config.yaml
d_model: 768
activation: "swiglu"
qk_norm: true
bias: "none"
init_std_qkv: 0.018
optimizer: "adamw"
schedule: "wsd"
train_tokens: 1016000000
Each number is 128 + 32 x the weight over the matrix's rms, rounded and kept within 0 to 255. Layers, rows and columns count from 0. Numbers have three digits each.

# layer 7 MLP down (transposed), 3072x768, rms 0.0265, rows 324-357, columns 512-575
098109096103157165172107159117158091082147111144128096127107112120104127167140112141143159107140121137125160122104089162133162103147144130153186141141086159129130135075087130130137143136131082
126158091166164138095138121133150103067098141119060163116125136071146118113141150111152113077126113043082109146068114075101107095099117130107166137132114204121143109140131098156158119098108109
148143133118142132171135145121060135140148136121196080144145123156099144128113115128181122085137152194123114148148096116121117155080172094158139152108101078122121117138107075094104115105180144
119133151124099134116118115133112130173169153134091127125119162074149180107117101111155137137091205091095055146071126170118166170130098130124122135178162076129161139140133099127071113159167159
136131153173095156140177127146134115150163180125127074137125095051156150116128150102064073156145126079169107096158120195108215127092117121162145141106149106149129105127100138121123166148139102
116104134153130157118119131176177140159151191130097176110132165068118148114137109131155115183126088149111091136146147141121097127136160170175122083138123141148148130131158137129132166120128089
127124131099115131058103152119143139129150124200160076129089100152144184124169101061170152125082143133154105119151173163170185118161160142121165095089107118153100134106146096098068127063135129
153129171096091126172107135143139130156148135062106080171125124050144100055136098110151163106161157152131093131111163153161169178156131135179118082148137068110142130095154131062192146108151163
144142222088147225091058124121186144094086170084115125107149098083084088113107214076152081121071130166095156064069094095113153146081106130124114101162119099131101140117111131153119150118165118
100145169081118100091119141174155105130177098075115149113234099103014130105114125106100119113099113113139079165085083108152106160181066146096148134128162179101131088048154178057145101096139175
109102128154191190145122112138228100092202150090068140128182103058126095184107114167116139125149140100126120085133125102082160118152175192109159097092120123114174128139177104130141220121111115
184131136077086135139152137155180144169118125045065094145161152083102086068167094185116125178169144140122128156053105130102193116157109097124065176161109142126098097104098129153105157155074162
082128156149133099140122180096116116154112162103129145108153109109156122154147120115126149176077141199149110175134139119115122090132110147143153115141170104131122151106059082124094126128126107
136161102126175108129139119172116160081155123112130140101071129128095141164138126121124106137127123114124089120085133057197156088077111130119169142150094130161095137133154124140095201146151113
153149131202144103169140124119129136088112166122157155113148114123087117123117139109151170121112161093117129135180103116131099114119102133054153148134108180120119197124090120092132112125131105
065113149131109120151081108089061117117083179167140165114250156198100124126105133157146128110055084125111103132118124140153065153135150135123138094130100145120162106179168140178091105107108135
065174169046121162151128127122146086174108119081147099143114082157117148104203098106141165152147094124119092102144199088085055073146088134104190137130161164117110142123092107132199177133153082
155147134175177196132104171137142169052099168118120119106094134128090065184134128095098125162143138131103110180152145128126106157124129148132151109183104176012153093188098135122078106128099144
194203153197138112120072107113135131116104147155109134078110086178132058135127102107142165145063121133182153147115104161132088106118095136134082126081079111067124115103106133159111160085155100
122100115099169152080118155136136075079116170166143117106126079087140099173161129159117130128105148139041099133158106141115088060184100126138130131091060127176144168130148115103162136213122115
146125144092094072097164185120136174136155151072118068157097144127143207042147136107127054117116145135070114114178134125090135146078099106149136116108130142207122086138072129129128125191054160
174156148125155081132159104112096119080131139134141128124130083089146126117121123092157129160175111091102180096094143146113091120135132169154066135092103133034136065159092075160099108118101161
128097096115136078134152136164126126125089101128130159147134126120104111183179039099151153162148142115111138149131140124111086094123152148162100154128089158101135119107149131177110210117134148
146112130143159140157122131054153125163140129160142119106121163063154091207129129149152148072143148098171127184148088107130117185199098102142083110118140190099195129143105073062129120167106185
159137167130136159133130157143133154143105171152132132081047105095119180119090141146162108067137141101093137145167122118091107089092154084108133128105145156142055108155032153107067192098172162
115111120108125135102130152121126135157153130114104102161057127124062161079105181104123118108124134096116129128032182145176126132070133171130182110100165080154126117169145125067127064082169135
111105141105126128146134101104146153138163102082126142111101160135105196142173113124140068144165169141135104139128139154186151117101114096175130174101129145079037185138099156140163130131101152
110130159174113162083113084136138101112166155079101130127114109147125115108136128124103140169143103152125120135206073106072089102101100164073175103172118070097143139175125139100110150107166122
141096132094170081121105082124095074168111067092110084137076147106128141098108080167135174107143144137138088139153117154068163161133105132109108053187065150138128104082093123100128096165111123
123181159106181135115096140127109121121157152123129083114079113122113101150108224201059174135116126145127126154100141119147105143153155173129129149138118137145100084128073155106046189110149141
109099156148166118063126103115132155174130177102179094130089135126103153120125068130112131130102160110142133076105049123101138151146195078149173110180101117150140094193119156100142132041166123
173185076121148144144141185078134110140107085169164068110108192147158133100152109091098145075182118153121073153162128103187164131134137173145122117184097107124095074120204134124179166080115152
152159161138130191181173092134140081161181107164079115106110081165104153132114119126092159129162062153147100157173127116173116167124121163111128141130124130108070145146115141117127175146105092
107149041121119151123064130120162199124230146195107072078128127105153117131191152182148190184138125158106189145124153057165147209062134129136140115094127100123136163131141141132133087104173161
# layer 7 MLP gate, 3072x768, rms 0.0416, rows 325-357, columns 512-575
088164151186113074130144123126116142074090103209133093113162148178112176141064158168226116165111179052150148102137065206103145164149112164114141104066140161131111131084120131148089197112154093
130118130085119141104136137096094155110067097165149038157050127140195134106147129091138119105091095103145113137151124071145149113109146132118112151114094127147067107077113118131051166123057150
103149095166137127150153109131132128124157124175104124120094091139176044167107164075119128133110095092125164076165111114143125205112158081196156115157137190122056175132098185081242152186119100
114115176085128099102112158129124127122182127103133135110205139120130159121131170138157141108150111155152141101161087101147123114151127153164078114104149122122144203132188105138116105117143138
100120122135116142164115094144162138156098141125147143116149120116130086132105138170094188119112197155124126139133062161124091116144127107106183149118114117127131129147138139153132091158147073
125107088126147118156074149063124144193146122136129135079144086166103058090124111096161108163120172100111151128138150158173127159178139107168143126155156124150148071114109080125158065134082084
129082156203078109127136094104097108073111125191204158089193126189075120174124125192136123143122136125154111101098102125115108096161132099160167109058131193130093111189065140184129152166117022
156117127073097098136130140135114121115170150156150128128105166138158182126109144078140140106100168156138096128138097174102107130163130134126135125121113163180123184116096123091092112142124111
161132114093115101073112104108091105112120107207128113052154152108139162086143132157142102191089142061180144168190111078106170081147153136125143144053108186149179073101153125147116090119112107
219146127098172137104153111152082114092102114169138107119117185088149111130160146107145148150112122145136141141082169151087145160128105075143139160091130116099152093107084138142110110117064112
151183109096121142089131122109150128128161151122151077129101156185161133096144132097125104157148189127153123149120120166113128204186130167093186173142170119115133073102105123128114100133078089
220091121108061171127051067200141100134135091185138106156155158170123143112108187103122150112177147083145131133142092134137145144154137094116108169132130076144104114142172148086159141161139159
109089158148144101126085045133126139130127111107128124140128101103125126161136231158081164112138120121132136128117127133080137064165071106113149045132145119113087147129118152093146125164174122
196132091159129154086127125118109119114100135110170095108164087156152092113095138114136104129095089078191092185149091095083148094135134128085127155087197207155103096129113144179075071149124153
112146144126133114124102193121105140092129111147088133127118073154133145102091181114142179079093218109055134083143083158173147109145127116168141147125187081123151134182089112108090133118143054
079074161118121176105078125142098104172108086087139158178104163128147121126179156097131112150124139106132144119120145103142225109084109117186141111089114152120093170127097102187096142132119115
127164143162142088161122124188094122143153121136147133141102148083141134077151164077146120124143058133099134113154218100109118149220110088182163119142125151138188133144097127157152164101110076
086129123121123130136129133119099148114156099089133136109096099131118125131097172167086162148101139116142083087091082155106036163082143141147149158122164135158076152137086137115110180117196128
125155165158082125176162178161127141073095126175156105154100121126115126148126131094142106161160136137132121104147121131114058087154168114164063148104103134134083125131019104105141126134161138
176151124112073157104089116150161124155163085087129093102064185142152138110157184117230097142099148116062164152092151142125202129126070082187222146091098093145075110136041122146217170129065058
119134054148138167145138131149129174162113114127105122137170163121149117108116111122124134104115154115129085140127110109096102087074170123162121123135153138141133145123157196130130129162139140
152145087155119092106084160143092145072151132165094091142149127128110141105157108122143120115078114092110102118139162073129142093183143092155130086138074176134183129094157128116176110091178104
149152158079154117118095099126167149103155093201113099215172155146139147120173120115143155142107160149090077125115106157115150137110122201083134156099153074129134109134136105141119108137178112
122109125107131118139157138115120095101096106102100127102109137086152113133135120081115192115112130098136110142134083123108115154159128136150177071106107121171196124099108135152130096126126111
139107052139158210122157125141134091150142137199154117152127149153144173125094082109096112139161156072098228166125113106112150128081111105128143134134197141105175150093146106159125138188074080
177133062186123112125096118092112166072142156123101158147188123137108156130117130102088120138142090109113163161135122122117119216144064133151130108131136118104166156115183106094164085188153106
133122139108130164124079100125135122113123112178114145138110070161180068073127122188133146114142124056032158171136142141099161128143139098131163147069121122118114079105121143056074162139140040
188165146144141141201125098169147158101089112132143079095088121162075142102125115113178093174121138104119141122148167117101143151104105077132190164120068127162132166141167139139137134165138090
175161143113141116164055038183108126012093069196130168136159170162104117057125115127151149160167123139083095136118131184054165086110034177174129117099115192200121081123096182092108147090137146
144135125173147090089156140170119154142177136145084133176148119120139183148089178143121129159159130142108084072139131139128178145150061129109136101087152175122133155139124116118133088140106127
145189126100114132092107115145132087122117152087138155138174099106072041071097176128171099185137097077155132081106124125176080085181101085137129164119104205164112162150110099108134087170115145
086173187085143194146108104132164109112100081155109133129179091142095088107059160127143142119103101093194136129118155180148063144122068100146161213053112123187121135155137140132148123112131107
142128115150147159105103104113088135077130185084110150162064151157151075059109098129100099088135140139147151136118075125100123153169077101196141167147143103117161028084202135150118095134114092
# layer 7 MLP up, 3072x768, rms 0.0395, rows 325-357, columns 512-575
140167160124112079127154086152086145027087160123140089124141131144112117139100131147165130142127151058121138128113127128154151199097113119131127115068095112120091135122144098103041140063148150
135133182097068089139078104093151145061185118163108129105175164101169145146140101133199074143121136119177109128125119097140123143159131108116132076132182134138208138146104119154183131124128142
122146122154110146128164107175095098078084121154100208128130110152153080137154115156125130108097143092116176110112076138171140186114115087181159119082177172107130133202100168125163151125095120
165109155171158096124077123107100154191136106152070124139130174146113116111147116115093131128126058109086116106139133127166152144126144085136124119161137135142195127158122079128189103161123134
062175099081143223106082090099106162137126172116147137181148114126054103123119138154111123116097164128125164089161089110139181100113137148114138137080166158131143170135141155097133165123147134
174194112128186160144131213143080136156104068134145100064165075090126128157124127081144170116073169111103095136088122135126165112138162096150142095113148137177113137166182100134096103067142094
089102089173120188123133110096130126087132121176157125061148124187148135198108131131146086119082123084113142110146160080088116165082106090142138125060139155114111138190112127155177129133099109
120101060112064121164124167067128147132154113161196128110090121094102113140142092137090117093145129174121129101157081099137157112135176109127191168176105066126192148151128082139090103163059123
158193179096098111083138162169125120103132116083107160099109153154093116098043047174164138107100116103122089164116089137169167095164107096165141091111130139087161074122168146131150188088142105
054177132103184094134116104174056119117077112144129105190115103069130077080129116086163147109072118156142102073153083144084127096159108171103118160192096082129220127138149102192129121047100131
158124108145147151124107121181134157131078101120126123102119172163116100171100098085148136129143120087182159103126140077093133077120142094141104158134101123173144104110107155124158167127133135
139110144164105120080096111099119098124104180121192086163131128097079119136121158107111163107116194179136088146104111114136134071082140146103131130124078066173092117126182182102118131130161141
080083095109147175129134123078151151107122183125135123160131128118128098174137153128159110149164132145088120160101158116122122134110159137099122143133115120046135146136132101121087173177111148
059146107117108134159082127083082167111159163146183186125124118085087129152155091166139169173097095121122118070125137161106111159065069114143181110137041095120136155134131174080119211127117085
105141167146098109107105152088185116082097143111097109194223210118089090152191089129174114113085108148124096083132129084094108135167138192158113127072115103122119115158155119150102117132073139
115174101143146138142166149081135141070111124105165170102114107133165134093092124141168130148141111161083141176095109113162121147161097107140144097156153101149128111118069135085113119120133124
159133169152168168125102121132201117121104077082097138078132148116123110211111147093139094160180102151114073144141174143159135148124123125133148078088144106179076115119190184148143166158139129
069159114177112128138133126156135115108100088106113171117137135108167084101160132137138117129159151114167139095071084138161167102157116129114148184113166157123141129119160153161160105129168120
137135081117175130111121126119173143163122127188136098051110128077124128128166057131151117126140124183109159094185108124180198103116077173081102144129099082108162102046079126111125116154107130
126125141125147111115165099141121106109158234148084139104171121171078165134110070119101139083102172153164115160146119171109083055167105127100148109112156187120111116186085195144108142162192142
111154136159136156192145077165168159106107153155162124115103154142174187167104088149104136206137173138098119120133114115137080168127142138120116125113157100165123107077118152172158121193109106
098098176124135134102116147101126169131108148186136105150189122074150136094129171130111085091089145145138135112131166082074060157146090138185097158139105151099146130159146127126071144227076153
163176110145132125126167151127153101125108199198180103114166114150171118163107163129130136166076130066151172186147134166068116157104163122109109155108167123169098150130089137176150168112118122
129080177143144106109142125101132119105124125120045158132103146123163143128093149083096139155106150139156125117150079166044094153115099116129141118191142145137113153109110146146116132135141144
192156119103152137121120078143068132119125110119138081109130111135151133122166168143114121103123147179101114103150145151179122140193129135127135145072137113187131150175113110062088076113193089
138089182149086142181054085091117091110104129096142146144135108135102117184170068118149118172149149081120094122130135191093071109133107108189125128128158099025067149134152141090108161109108138
215080158137136085113109090123223145170120133162130182131058148156126120162123089098145117121180074116091139143143125106081126166083153092150161119223088112081115108152106157106114111166112127
124132064128165104182159128157104176116153102119152105158155178186130156169127164112097120170158142130105107148165094162136153110155122142120140110116088081111149149127151121088096077118110132
131116160131103136118152153065118130149051132109128120148156164070150106179161099142070162125164150187124107154120114159169117142156127157134150091110124125060116175109170123226069111069088065
130077132152207136155117140163136133146127113115146146136090156112110109146135073135128150115129109106092130104098141167118183180112172124143133143178098135186122128147107087132136212060163125
106138113089170112115097131125128121133117090107145122085107143197102122076134147216085068097132094163142118148070139123142125112096133135135088169189122104124172079127090166097117137084104182
105134084135158085139090135119136119174126152120153126139101171139152158119151138120106121108164159104126141171131143173079145103158138163085144132113126146101096142079124108061123078130148129
119119133060108138102144144157115159095139142151125099145185111132134102137150116142166103123137135183083175125088123122108097017113121157128069140140106128149127166147161074182108146102175137